Part of a small language model's weights: RMSNorm before each block.
Each number is 500 + 40 x the weight over its row's rms, rounded and kept within 0 to 999. Layers, rows and columns count from 0. Numbers have three digits each. The size before them is the row's rms in percent of the matrix's.

# down: layer 15 MLP down (transposed), 1024x256, rms 0.129, rows 431-465, columns 0-127
# gate: layer 15 MLP gate, 1024x256, rms 0.131, rows 432-466, columns 0-127
# up: layer 15 MLP up, 1024x256, rms 0.138, rows 432-466, columns 0-127
down431 104:582540444474493488571532566607507531523521532605505531523500454486490469429501533437518554528539479502586519493515520537480514479466451585521440559487488549476447501459535540439534542564522496499440554484526429540503538468491475512484484537446573490578438513461535450565463537512528547450445519502460456570499544507510485458532412513445587454496546465496487432477440523503510480530502
gate432 097:514545455571531544480506450438537514479506510427534541489566517527538546432578478473497557415518431524535443484488549494501525506414513477483461544481503451450495556493475450497483418473454558475497467559495528519461546496487495521521574585520480460527502496532484472492489487447514599528516569502552527489556438575506490500419488554548531498504530523520553524526497500446542526486514
up432 099:518473552475510506458493445462519455476502506462492466471505521487524533405533480527512487564434475467505502482520446516433483469509493481468529510584450461475499487452550500478496486465426512421508480578519508497494561438498519469538508507567564593566424492434481531386487571500539524513542546435494507541532519553526432512528547471429480497556472509486502477415494455555464587484433
down432 100:455411570495521459519512496575527471581482448528551489539559518516492486518488500506549545544552532455509564460560417500466523454551546565518480443480501509469556472493520506369544548531583476470443544521579489502454545501493465484499498458510473568504458574474548469488476574473507483491512507544470470479492537463480498464512483509548495503445498511525472552440541427479542424470480
gate433 102:490539537537521486516494469503487526515524477518506565495474478564403553476488435465492516531460545556511418541503518461497510473520481558503518503516532475496523595575533525486513438557505477540506517582503549499519458517507559455559482469536457571421505512545479552458431572518440430487609524531576494497468441462500489439508507578518537503493530497513469428511455536538451475533507
up433 104:460476470553478505523497512524561518518432566512470494606516434535544478465513444468502572480485480598530514505482455494546555481512534555480504471430515531540482548492481560575532450571486498531450444475476467485501510469528547430566479484460530487430527514455440492514471506542523534484569478559548435462532411469479492510516539485541543473593423513511521516525428522484489486405492
down433 100:502498479525517472425506529490537537507509594478504492495587514481485479462454503451479536427549498494522506475569473449459606520503449518504453474438537513509523482502531523537491478536469513504459510471488512471508476498503527406530435507524444445553436438562491350580469527572498554545519536504456482500534441506489472488547493489530517491517511474522463490520565506456484484507500
gate434 102:450536556541494476476500482493516452476446517525513477538556541483502545501506488461530499450490444515483453484468552487445534445520514571538572491455490504449527559466469572466488505491502623534575482536474487435522446564464514459506539522482467520501494544505581526501469463469559530561510471513472479504524529526477522570506527465501537510546437519608458554397529510505505518491501
up434 103:440532521457480501463461556488490578503432469559490454487454547493413512466520476449463513505538546520536487491504580428439492489529539473524500545444483383517487430474508527534506379526505534462523456605468545522480445592485454517460574505549505502536525531517555462565485507479519462565474563478457526511492451547497541492503474541527469536487490437547473425514506541528490523437509
down434 103:504581524503520492597453465444427502487500498515482514479389501463546474486505500498550526439509461475446541531465532456514453528506532515470522511518519423439464527450490563490510440439483451512512486494533465528476543539467517498541560522465544512522473472503534548475498484469479503461473412527454457569468516488489553464459527531489501497476472467555497472462483587560451511511425
gate435 101:549562492526483507491551397520415447478558482527500529520482467530502545524563503491523516524523524510504517470475517507481447530517460579612548460543552495407504519542487489525492556514554533428515550485521540517497515530517468492502555545451447496524468470459479504456518502479468499472464556413454521562535544497484456435443456437397513535432566514588552463566617493455516563518509
up435 096:499518442509540461500468516536427523444527498520518425532494538531580420460567498497478433534504464487408460521490557469498570507469527527536484513504493501535461507489486561452519493515527523493522459545558476470511539515542573590521579468521511498526519415471443523455488518478539545397412510496511568418475523527467465518496562466522495442460530561492515444463507509521473475581495
down435 100:473468503507508526493448528510503515529541553510444529536520516516533566487589449499552550516581532478496560544476535494478543469554447474496500565456541512463567514529460472506516458458547452472521550500545525520466520549492525531404498499492493534429545456541531485461520497432522538468524458513434418461471499486496487520498493548531423496556524513476548557477444474522506503515523
gate436 102:531528499551552496454530474522473478516575555498533610506455522501512489454493572583545397440489538540506489485568611447497534517464486524574542500479457518493439550541532453485520553514505531440478532509453514610522551519515562511482461496465457501486523503541465538470553419536515466479528555474493533604541543517464526503456441524461488494505501478499512450452399498484409529501502
up436 103:548526496544539501527465506438532467506526512503571528484506481527497553524494575499485484434505431508523508546452528558546478556532503531494523499536474516450492467481515493532566527467456444517479489447500474470469495500527523531475546437479577451541524526511537493446443505384534507575495498501571443482574463524538505477437524586490461499503537431458491513499575535498496533455423
down436 106:507524513541495503472463445541496438448425485479486518478566564527517463453521445510470540515493517500464533564515446514506400500510482537449434448514483547510426511529526511526461534467403587568531583515517477534496502511512519502418486504540518498460501465444475535551482449487491498514525476482505613407490573443464538488494544422431487493524619444486535459520497544530552495454484
gate437 103:499499533460468524446573496538522337430518479454553547520484524519456513466544416523507500570525500511468499481501588448549561499485501481563534525512451542492468526530461517464500527525473528510541493485550518572531464493520489518535508498428604449515423493555546487499488493486505470596506509459509494470490506497482586528480434496508466513488497527472565486474559426417425527402518
up437 101:466515525509451478522505546489497525520550449422486493477481499485519526457515565506488518496529471455447513498476482525516494547492478496473463520466504457602513467485530612503464433489477535512541444456396487487581416452495469527474477513511515463516597544419487461494484498520528521481543490383516436484484508522454466464480548501486587539494515477553514458570499519477457451476546
down437 102:511517444444558500533519453486400471494493507473502561488459437505524466489478524490523536501468410438515569458463611455523536467494551477445501459507484513590460523565533474511487514499512479513436510560522528493446476461448523497511533536427451475502399581460521435478480510543362474510507572486504491480521463499484504497520468550502471493576511496527449468495466475556446522552501
gate438 099:500527422462404434466495475499507408436510464504513497486513547452468475510512453483444457470507474581545545515524474436526522497493458555466531525565461476512485522492497451476489480477455483454403507530471548606454560583484545548521494551520516531457515492489472496525458511490478532522530512474519551567538506496507428458471466474435521483573509454511518405498511458521577550484501
up438 094:497505506513542529470514496472522498494581528467562526520484508514566424522550496499508504556546547516511498451439501495568518517438538529545516546504554500502534532519429501501554535476544491444470527454524442517505505505542472570539526479401462433477511531465518473527469469500434461450466411526529473519497504523473489526489464464474511522553516498400435456542481478496529509474507
down438 096:512530535479456441509471480519551470462494467547536446484468528537435497476530506512493507462495477488471525488426487495472489513544470558499508523461482525531490481496513497541457473533521503510508542584522535446486483504583504430476461487566453582473479531587520509432518494401560514568454563496515460449468570479452493489497510447524463523386484461595460528504484508438455479507484
gate439 098:492526493549493593581489464489486483452471506509459521540530431552498540462435486548528510535478467516444521486486509519538516485422462542555493433510438502566468489519453452534510457492510495487454478564478496543490478501464558487456496548509524465564476505450546509577480506522488548569529490536495578520509467516512403593508516566595500544495499497512462529530574548507451533496532
up439 102:498488484532499481498484489480490485476543493523505489457520426501497487527498525482415443552489499455427498494459473434509455558423534457500509533500499545540463497474501411499459555467511567422579523481525425544545557509543474475546541524556499562483438477522488480546546497400568515477485493432453544526466533489525476560503467531425371581449515445545442522470467461514535505458502
down439 103:435477499514479468538506461507557478501501579594500504584556438531543384523517466523507482475478518455510482443432508455527419481463470525476556439502450487539542466515501480462475508555549508470567445490516504526559469497438487525463499525502452551546502474519554507500507485475533442532542469461470443580505472480530562546508476495511487459525620480469422489524524523538519511510480
gate440 101:480550471484462500458551492514445485591508476491512531490412518479586512491531469487483500528565478549522428559473498462486545510484498457495579475511476529435523472572489468452542450555462449509436556492473458520503442573538534485465456460531476475501521480452474510496465560468549543525501538525497550538470447518463485485529526515401523531496471554528498521500511483503420472531565
up440 101:516483539499558501481513494453484535505484508514464497496472512531438471503421491490590593476485463487513438592460546488557479530453528522535458480487522483500492483473497412567505504517527552514539495576520562509490502489473529515551444576551533499464490535521503485604592535545466557526487509576532448405492487440536456555472484573470486513472511522509517581513465544468521531420582
down440 100:529511445579525535513530486502537508505494491513460507530476466546434431527499538456477515552518558446525512544475547489515490512513425503416490521422596492541503492489551442498575492523439484535484417487417506591516506496439520540466515512509475452483481511517489423540535531507439494474552509537478529486490542555472462470519490457529531605412508512444451489512549524446546417505573
gate441 103:491563545557584504513527461502597437506506477533480526596524551459499445500522540509565531481496502522448467460475459540491565488525474515564502536440495486457508500487470527538521445498407488481519542506562516495495441465476536500469507569479489447468505545465474469452433561514462547513569586505472496555403536575499488483495464533528550487454494550520533420505466583485481501485497
up441 102:474522467482526468525521490440497529473577509576548468468455422464465465523514529513507534487494536528492490586517530540521464511511513504470399524524467564532483459544452509488486458508502403473527486486510467459435455478470501503512499560470395501466459509477497426550546559503398505531484500512443472515514479466474506529526487575569547471489451476458504476520537529490443461575462
down441 103:450549547492469429483506488438465465487465509500510458559461495437581481494450593492495483467471520472469546558585493536548563513532486484498484490496521463535548496575478502462587494494524497497469461432464542542480524503523494608510491474484434513473525484517542511506464446514603498553447526459550508517465534539475490454476499547502511565444536495549482497514462507443521510588511
gate442 099:494531484536584557458468542498515537540439527521552673544481464588525518520565451462527587466533470517472557436462506465446512483529520532504446518535451524511490429507537495520550432507491532463479494566524543467504482512499522508509502496496491586471539457482525437536534516531504508485439525535473513514542540492488463517486476410475515483526500466538482532466454529553462488486539
up442 095:540516492540461467494487465595521505520550512438449495525510564513525495461435492466555536551448565453544496510557502532448547487535507554375485510493467490488450524468558466478488497454493500570461536548531478508429515467430483485542533519521575509516505494467555492498489465495535552549507537453448419517439471584443444566475370507483432481543441444478449548496575490478449432485478
down442 095:462556449496486462497461474448581554554561509518526486520490550571525473546438549571522555465518473522479494490422499518539531509473435492532527476477500471509448494504511451507523484432564446531445624464535504460580478523529490488490440581520513501487476455482478501535489511503532517509486548441518433541508525485559550465461527485519442505529538539517549520545472515513550506447514
gate443 097:483539481480503531473561533472538408498489495462505467531523565495504497541525480460526522545493504456529495528482476505568509460526523543462515524484487518473494533500467514568493558562529538553485531573511422507520555529496515509538556497485479521546487472492531508566501490526434511492517542465569578464459545545463511522508575495510456477495513550454494567469555505511487415480505
up443 093:470482516528491480485543525456555418581546535548465502407463508472522511482525471481501551421495404460494503469472503538489487483487511536505417468552511526461475404492476469574480512535440506497473550524470547525550460521486521526496521521534529530480444478460460525575485539514496466510504503483457592513535595510505551510563496472521440442459461477470498616522473524462446513499450
down443 095:518269542404524515477477492552448504489436481532520483518527490547475579521443476475431461506494541596462496540485533415466513476455534443530516548500506542444552516527479503455511538462520470518534502489492534469454517530468469530510433518490509545489601539547530486445452460487458579431494484476471492535460576513573491510493464498472478485507545502506470503538471483549552538459541
gate444 098:540536473515494506444548542454471445478497489503513501472498508490493538462419545515543540518489535521499436550481492460423533420512517474512484510504441552496551492585561425581477529458485467497545474533542517476565440467433449482432508574459531481461511514560453507505526523487473504586543486571588544532421547528479502583513567519507517494582516539578535481521426526495503483515488
up444 100:478497475459493484479538523482514543516512407533559487567436548528537489438519462497506496537475585503460456523560477482452439490541535468544501522523438475517494542501459471497469537496497423461512420528438502459521471526510467490466514493532476527554549483501436568522501451522483492509572414577571484536487470524453459459553528534518480426539483499565537533512512562467497525520497
down444 097:595433520422455470481521474529440549495582531489412536499434499581514456520468507526488501530494403482567511547571457441491507475464463505495493482456519496494542522469544486516400556486497484508510511521473551481461489461492554466450501430461464479497488547521565537536490529489499505488475538467503477492419450501553481457469535462521437479458491458542539466512476476455485457504534
gate445 107:525611502604544539473493468561494522605517505467484562527509574528493454473543559489483496533535527553538501384463535471501497477604487498551541510490479467511507529467486526479526510558461513507515504483555535492521503505522506560430504496517456526477521462520465435501487522453568572422523533442571474505475481536452455560474437529445459485409512549545523553479517505533537455506519
up445 105:531487472478551528482589504522432512535486510518515542529516462519494490499483444497546543553506483524479462522446514519580510560482504520526513451478430523485537512532555446551485488519537460471448561531528457589448494489507491527523498490456491501500461558485485496486548430445568486500516521506463493479441484469531505482530457466452489482598512513553422536497459484560526537512544
down445 108:480532544473428552476503542491507506497518559585571471557451441502515518484604562478519489528419468489442518492426485459500501450482496521545493506542494530500396496430489440508542512527484536549513552515494460452619544502496554514545465449467539435521478473533557530454471601490507471523480479515517454517571483498496528542451533514559505472480542479557458480519578494489477499519511
gate446 101:543575516562475525532459503502532472503566510526590516449508528518471514470495590519508474467475461564474451436484503499494532441521491524522451534468475515483535528522529521432518500514490537491568526516478510418500508587491563471499489493512478569502481511499431527513503457446492516515447536495512536493452462524564512564424536490529554601433471599473517531433504459486467560443427
up446 110:500499482486437438449564508517471529426481486506488473530525510488485510503523481531475536465553475546527559594463541461509493520499524495504502440448531530532463474491527560584565493567536472559486509480482491577540477466445490502435558465490534562462458449529459469432500525530606469527466534505450520503522581454488567530560493460489496468486562490430497417487485519530619455486453
down446 108:509585470591450528491477522448494479518486497452455502445499484435488498502458520485524546377519485473504479523428514568563478431472497434517450527520570512555511491457493517522444464518451501574501521441498492500470466494527464504470494533511573553454448529510502510489472434520494531453516503521505490503516411426540547490547545488556408572519548634553535509465505447515504419477514
gate447 104:544507437501431491478545518486466538524544508488495485509444504503489528466501498449546487477464536501495466637499509462488517426493465530532508556459512545481506469505553475462464588523481540530549529499472569563510528570427397477527478555481507507493483533519586487441487567474534590469535538536559560528522452513506470511475497505521452518525517550489564493545439535499446414475478
up447 102:487475467515521560494493425499507462497538531437482451509553510475578494572544517506464475554482553517543520456508494479473575508481443483498494513476502533503466441543515538497479524406529427523515503566481494527480531451450504485524496556444530557508539461525503540475439457540498501539444562533450447427494493498425529585519504522516516406439462465503603435481472439459498503451491
down447 102:483415517411442452454479503462416550562399502482497521505477456526580531520481538518429501467461438558575445495511484507518530581567515554532420543466496442514437478503489496464483474545541538484474582507458450516536532492489523489557517502495506520468480533522527526492548473503494506473467472524539523608511488507489498474520515549556508526400489485549474487501380451469516420500502
gate448 088:457500625464578506498506535512448514409487542507429461513529558579510405498445527494446536428489537452537445494419515466558549503517527519525493558416498528509507520497412461512429532477536451478492502479474506521551498604520443524470457485455527502524554551571530478566474518543447589527491525477555574517543510525531454488481419482519500507508578505500525518463503576474501428514453
up448 086:588513418503517504474487548545491530522485446502453503535473523502509533524542532446540576523558499516514600477550471510534569547472518551463535526505511530485592466531501471501483525477514459496536412475543478452543510523448522453525488535502484490511520513534373567437509432466456525543509517404450568440475478540605549442528569502528483498490514443542521473546473551529530448511510
down448 086:485561483500489447450504476521527489501557477500490473476538511433468486525437514424474454466517503529478504464517556457473459477469484473527444484487516545414501483435509538450528540469435530466486452500378468598543497549460479543510478486498489481507500485571513510413584566493493478570515451499505394477548532482453516538474458508463510481497477572482536547473497459516574568537468
gate449 104:545555477523415496451561530492532500583441458447510498483498503503488542496448479476537542523466409519495493505392506373480531620484552449512523526464546536502483490566444512477538490543496595511496444568535484494495542416493539519529562507562429476485502504439519490533438573544482503497481574533517488594515550474486483496519523494480545483507547533484529507503480449499522514513477
up449 102:482494562510554490457540464507613496469488552469549515536486469502444526536571589518459564559535531484472448523511476497465517446534541503484488517472443461507491498514542595462475531494481530481471530513518479487489469458471451548488445554536544510587467482551434500544569492412609573555509549513420497502498515521579481507510541420468520593506449501500501525493505521491543466582498
down449 099:546514507421519487471474487490515462540449422505489528464557545524531405540517487497439431573551485450454494509474533484503510397512531479552488548469501552527527566525563499431477491478558465502489579504493463540544461583577522524461464467510468529509512483488530432478463509491547499518486495466491514466501586514498555517515533535504479375516521532475495552478519506461495516513525
gate450 100:474540512519534514434574491518456526512498549479490577551455410463538558513559458589552537470479417515460542484551464468450505552506484515559511437398455527473492573470572501504525450527400505459449580570533542491601543491562472506528494517521494515538501533565499509486492546467612496494412497502479507500521509489497491542486481463539484482432483435440497510533518482464515498526454
up450 095:503532588493465523575551498516470435548583514473489560527458522515512450532450499554540552529490459456530565523520549533558504483492483480517552509499530511507477450536479510490550582513463506490480561562518506554508417463518484490545498441405510535480484514527526432466498490533493528479508484414387521486466510488578490459514557473588489525492423467479463551527525516569550456457518
down450 095:484572494530513522495486514517542481452449486534526439503537477502513498470454458419522502563524470480560463517527481479472476500431435528530441455439448548493510510466512608437545468503553547438540459493510524427548491380495498551477479539460454445567464513574497571505509528496508482542442507466561493478466474488455465475528504525535517478467519487500474473585473437484462543510528
gate451 101:546552497528548522484518505515532488574558498603499546513428522485413393469577497445504461512485477516443528539496542583460508570451452499568601532477466449430581499451517474507475503497513502530503475558587484478478479510512513503442457507521447460524561550547522474519550464520466458501502499561499466551504467519469524480444448547498449473441490464548488534512498525560531478576508
up451 100:440518575473544522534586449457514480530505561470558488463435491479486515486529462483575490538446463488566495495421516538509581535499459574500502513529516538516534507538475479520472514505458471563508471570538487521480550500552492452453464481508439523536527471525504482505448442530479465540466524463553532474479515486509495486487466523458496475467514523499491508507556579627514470517550
down451 103:482634523534485557457485479504475529467592484461483440537534468538486517404532476575541451525434546420494507565523507498549451501535503482489471497507494524452482497509509438416478482495483460539567483538502450483445442535441489541495519510508433492500522474493524540461468503524491505520488482537508570539462446447463552540490444530501468498462465510531434458607542507476477482500487
gate452 100:544492591516516496489520546507485510543516403554508499519483525598480510475513492484534467555497506496544433484477516514553527505468527470527513480468495445473511488557486535515477506582544518456502479520500563518506483482540459544453492532471554545443471518516546475483487511472490561502385572445518531520418500528495491525462473445517460429457507573471375505399484403541494498565531
up452 098:540497534525559443523506500431478468480449472502425522514474478551479494501459502510517490488458574516500415505478527554584513484565529479486564515482507498468526497499468522525501423513512516535418473473505493516553542548536460593617509468539536452458524493524503482527532466488434528524546504503534562558531510459438463490526509457457483478471491553533472497472489507439485502522420
down452 098:546379459489478517442463543541464520550449496516495428506546571550533530466479506481496483566527509550532473465465455471509528523527470579459449513557573570552504478541485490507511518525513489506577489497511557445410421499515456431494536457479435465569456466472513508409482464500498485438557489480479511515525524449564535472534562538507514518460540486422473506514529491507553505506437
gate453 104:530545489504397551458472574494494516493508445527569461556506521464438498438477495537590463456537544515572508501474538429495523456427496536534564498530546498516535474479450448505510536539484556537556480541469561463568510547547442416487573493462516505494524500567458436531489494492530510492449491502525569546499595478475497489534419506490535462507468529555529557445479507547523437489495
up453 100:514518480443515463547545483461526574573463478572503488501469515468518545523570446500534448492421447522496551499535461512502485511488517482475525529494405403521451508446447494485605442495495466525437515505559503410505493495593512466538526491461505501481459572518549472534544469492578522509509481526551494459518424544515489571418493494461547521499481459523576549483541506472439496458506
down453 101:504521490574412507524522514507547521539507465469524455519487508513521459475483520552543531426524600467522552513513573572548533516508517483511488573501457448465513417460504467534472501500509515486510503504481530522425473529408516449467427493443539473443570451521530431469536458477506471531469514496538532510445506532493582482469433545493476505503448524540489486590460472508521413467499
gate454 105:463561555503513477447471469528527520507470561469470584473457433456523531517528466463527441505543457485539456566457540478471528542537499600510461501555469530491452479470563502573527483527511532490482545513524549497537540498540496514420478507493533473502572482484595444500522521541486536465469574504451572463558504486471527516447515455458517506460537430505550475465481473553529519537460
up454 103:533465464477484564517448462452474424500510518519378482404569553497431525421532511463485554579455529507483499527550521488499513482484473487533534547534499516482458539490532501483474494478477505456617518471474531524493487437529509509476525569468483531481456492468434509480446439523561537548498500466537485448486538470490515471462455483529525618600526462498527461448458503519488577468458
down454 103:458458527484531538431523535494468473507525566469439486535507483447469445548488565550495528494484486493537464517487620486465432458565494503502512527443553523502492525499467488494522520512414532437435571547529479503398508543458504507499469529481513448473585492507478508468522497512512510607476537504528535442544474527527505451508537396502442486584481523524508497460514506486486446527470
gate455 104:521574536523473516392557483478542464516527500486509545528485482536495451438450470479541446485506508547463556465511516515518483410489430518520555554465499508448501559575489475529512569551451491481518512463511450541474523518512489451513529517492533550522470495543510511523454505468463532532530560462468510498560431497461399485497498455478515508470458512545544480516514458487493471468513
up455 105:485482467431483446574507487486475464501430516511530534513459542508522487450517421479511544495474498481515531508458485543483452491403503503505468442499551513503493435480510476462533468527510488498518422482546485475491499527451465440472530474442433495488529496498535548487518493534544483554548500532499535498469607479568513466542503553589530482569470413506526487403540464524449524479414
down455 109:523424488531501534484499568494524427535427466496485521469546474459541511481484520465444441478509430496550475479566519566478495434467491474523513570502551500540532518517474545490469514472490485510471524528546457547466510485510483492470509563515525517555561443536490497516409430479546427571452483523518508541513604515532542517579474499534509529561468492443442492566522462515447548456566
gate456 098:568508579521562541473451510499482449453511429574547447526511441522465447426532469498523540445437506585512537558442492548492562467448500500475481500501514562539507528536484470508517515546520558568499430463499464444554501481474497511508474540481464476490544546439496482493485522433530526472535480487516517477517537537507501455530420501512429480478507475443484460483427558566441518493416
up456 092:445524490549455502540512479513486471500488540527492572395523549531500533480538479466432568478476497545463588511498613475441422576509589453467434528449556488525479498533489468428509480510487533539548544514548489441431484508521529510455545513549487528476575461488525484478471444549476529494462537502471459498486546406499513482487546428483489534557399469512510480510523531452500461521534
down456 096:452579471436544450466584518452546516516452483466455560529474460418552537480502534543499485596465488444536428518551511562593554473522451474537512536526567491471512500538475469521529490474532507507467538488541495538541529445433448512557463503510525464464542539508513528523510502502506483510480431527587493518481465543453487488527520468519510448482543509500463520535503490507473530480507
gate457 101:536541436552498503495522521469455494537495449517588542584525526508493536477476527522525470473491558528533537478404512453514467501439420521488493529542442576467505438520519411589447495501477521466513509476506515502588461508500497453465445534449430440462455563481470551463493504516519549459506529550527452537517447511525425454443489484515540536492523476461522528537466510545438543558503
up457 105:441512446517501481567549511515423583507502450557505525545469486522524534537498526538535514453444547464500500489497491474473504541457505493545548476496477576489508458532494453490511494522564474510553525454476517479589509451492460524503490599471470591482459489532513535432465524568458471519489569518546490499544435537448468526439548582517560512521499466481460551520484562527438494522450
down457 099:514521432498466461489551457574440520520544451464462559550504504440544492542473568513494514544445548574434562540472511466571524528544454546469476454507486505471409510522568505544532478491450477529513476427513523508516547562538507466433460537517479553573445452509511491530463532519437569489464508514497367521521563485501497514521474526454533464455486479484433469491529483439416530545491
gate458 105:543586528528466468475532524449557537493483506514498499466465492494480513491463544459529474418474550592523505537467507556468513504413524513536507487533560532524538483493562478464535521501462474561486550529472477535503520537602510399448476536522569508484499503588553551565434511433529571473548540486547493540490524544434486453512537452554563529507461502457559533473384534516482510448504
up458 101:521496496495462462527545495471498501475499484513449496495522484444489511523460515447496491535474478529557527549474481496533546510485517566500476547558454491480501558445499517498526461490511556496545475479442566524531584499558528518441548525485546457419525610541528498517461421462510441579529477474483447449518517474533558578491465499536571505495437565549464448514503492461549565470493
down458 101:566500532485514491474491598438515541479539526483513449553526526497459478530513452505428456520454439567534449507479519530459547505513468402449490487492525461523494419509501478524461523496536474500501539486514478537538458477479565488474476512454471415498480469495507478509556564558450529552494477488499548515500435555501498453532491465466576495553546518521518531527460526518500483411509
gate459 098:494528586538537516536464533512526541494493467466533574599541442510492493447490483573482488488524490523511477491475535533485530528502413534523587499446448519484507509418634509472476446484500605469469480559530483474522514459482554494479498522428429457473553537543446469449446513441538559494596531491522519509509481473432453568479519471535453468491567508529517568539449526520512568485485
up459 113:458502539439445536478462516486471454435542418531426496551545486505463511548539441472514495535539472494479541498445510560503513530436502501510508535461558519516540455480540567508483525490450523468491540516495520543505515447498498578446584441491460543442508469575468439458453481564503528525501495443456460455490484493470542519522468454569433495445588535528466576543484450473505619521482
down459 108:525530479555491546504478513575537521503555484496387422552518520558548458564504510509596493480489485506509518468496469495491574496548498480482538477537589455574500447525509504476530604508528486476466538518459486503524453499511474458502477450441455503488452495477531529513430503595523514554480569505426533446478455490507555527506601458514558474502523564441538555545411503452512493470523
gate460 102:503531550531490472473479484462549518586518433452445560479473541459535519438461484492515516549490512545505569465542499484505509479440516494517506461474488511523511489512495489534572481509477446446521458518554500512497542511476523511516504516531481556537503538478481487503499551514467530457625491509510541485511476488460458516550490470444533431444510528471486500497523460632508379430509
up460 101:514474461539531445536539445488489482495465575521431562543502460514511472543526438488477484433511475501493509459500543539514436527503510529446446449517501536479506517454559448542473604437446550484489425496491533536510476520521483418445549552452536440464448513456520501514434558517489508457435509429509453524553519572541468491457597495518527536548494460462453514565487489457405503489453
down460 101:562469502507453504461430569527501544480470493508486488404484439479513511497411461476497543472442519549495464477491515466532463496470501530470481501463468605535546515525483469519521451472489509442499562485564493509528547405461497464452519522532498503501518518495562452517561514645557481516525509529579560497490573463573448490518509447507507483534520518480496460480434490480443507518558
gate461 106:483518481535508533492519562485551552611476478414549534506498472509475456506498522430558481472567562498500450579441500469517496449437487551582568464517513490474518522513501431504483509601501483573555509581415549516496480481503557511544450491409473475433437518495509505498493522511565532529540497425523526522473563475508443537479459527495503513509496479509518498470449522508467508507461
up461 107:481527567434490418500430516568487492558446515431448492494501499502494552491477460484532407451490451562516513535492546493483426521520506485505494463487523501520506462495461468478569509493557485496459478533464549517500561529501493591549480500535496537522514468514420516480500522417517474462493505616481412448582475506513487474475482482512491480410577519513489492522545422441519526484527
down461 106:560527407533504500525507443442469537542582539526510579506531512479418493527545580442564553490525542480528527547519529478500458522482540510533494518509500545543473432529447545466572473474471482529455474453537466552567536514516553496469516526443503513472564571539513497520523517486515538431474567459438440505540494448512532413497562505479466480537525486494499479466534503477546521482501
gate462 095:571536458574515477523516541484581531536606475525527575497465469527395518506505458525539538541527530483516567489460472504511569463455496522514542540495562532482560589532565506494585495576524550568504513495525511505542453484450549504522517464499461521474462524526540466589552561483562501513514472500487513476485462471504519483462457455486527567474463500443491558453536506519475430493538
up462 104:451478511498529496453514438461517546487455469502527501515505493516549491570532395530514531439465529431514535499549550514560503565396492493467544517454552549577552421481525484585507460465500571519501510502584519522523492531504541444462536504499467498516429541465542433539514435443481506551434505413502543448455490495508508512494531498573457498501509488477509538475472522537458463533481
down462 100:504573463553526525497532469572509568402499510524505474423488558463413563530507523484558456507504532480495609512561489520493462508389485506547509415443484436545482444496477485506528487528539546417501486443547474433489476505510501488521441577410503497534494486474514456471469528570430515525522547470485529524525389474469519468494511523453471478518512443525456511517506422541486449464512
gate463 100:512546510510467530468579522448453528542437498422492491494447485529491511453467528505450511572511433507562560471450505477481519487536437538454481447528455577494460482523509461561539469508485495531459512538503541490522493478578521499491514532511506495451536481500572493424502588506516547471465491515487525480465461495465507560466519533578565508506535538548497479441508485553512492528458
up463 098:501525528505523450457452523445474536472546475536489489520516548452565574570504543522490521462481458509504517532431519551402513486477518464531430571526487531459548477516494537513538468580545550498490501496563462476449544546469514551467510501489465494457457453537514486448495483561436485494567530522528484495562444493497482442465527428541526494495516517536455495527462532526536468476515
down463 098:489564553495498601540475510480460490493439642524484476480501545416481445463473524482509516503435555508464463481472504476440562487442513529554515505535475480464456517477490512539495501526521492464474445512499526566491534493471514486505504488510438492555461494513494463507483553521501492553484493467473449521439512478506451491485498534519471513446522457539500428469492526409426567468498
gate464 100:529506551506493568490587463529472514477511498544547530533526509503520510550507511475611479458464533534486512492557586553476522538447467534543443470514504492448547462561489452524535570478566445449506567509486499478494593509512507561524542576494558468475502571563458451557468514513382452532506533471517569548483433452474525395451457500475532498514494522513484468495503526539488404511423
up464 099:473494543465545445483506544511554580556499472468445495561528417497464456420487534480511482485522506539525461476395510497549524483498569509480507517566465532580520541490493520507535477527487427529484466489592527554482477518504516499577542526502503452505520522495548543528520522463439590465492519522522547479519487450522486506471478532435516460500525483494471529514473401508447540526550
down464 102:502520435505483531527569516572459436509483412485491409529539478504515538453556513486451480575540535556486499503455484480510458553428500529564435477581493542523461590467490553529499457480493578540434482452495477486444501456500508505542470534527466479538536548537497524537413486582432463523555519491497477510518474523537537511409475509570544528425534501402482533443529473472535522498488
gate465 096:504491595501497473501500514474465456548451447453526512504505491510493494522460417534543469561491534533502499489471595434470482445455513527548521424483504503528548467528463448533560478474500511535564564599480517592512483525448462472500469447422504551492462539504471392457514530518564462529469477505523517530457502540482388480484524482475553460461519474485448596518542461502500495510470
up465 100:513513549481547611523527535527494531520555491463483503484531541494445460510440503466564477540493485487491493439572495510508441539503474552495546480509543488512444449477471472560443461495533528495502548458552513529526538510571521503489554471502529561471519515557434475410569520469475485559468513519555493486422439424443429476515562509512570489506503509499468535545535454467510510539455
down465 100:447453509400503535495482596474576477508508565509534424497482492589483467477525491446527521474489501487484500555511481536512482570540540552515469592508459485523502482514506496561481500493541517512483531475498520543530534485537436480484533510515520506450581425452506515485542430507533501502557538427494433434534553442532470487496544500529484541507518528479546562537454529515531512494499
gate466 096:542477472566536558546481539481504463473472526496528536520525459448431513549511531467490478552502455495491492452529515481445452588535496443441489526458471547485549477541495459558518450512421498495516529532426540541551535532500604516456503531465405467497469457534486505494475510503486474520480552488546573493499484504465482507505590455435464533485472507535551506434577440494524497526491
up466 095:574536486499477482478468489515509551516489567452522515525476475491546492523514478518463502515479510486507479483435499552456508582601534462562524516510572424539505539488506479480522522490523410493496458504526465442490509519510441518543498523527489518515545503449499483438523506431475589486445467553400518534517472539460471508546454483588504470456578531441504458558482531449510479550545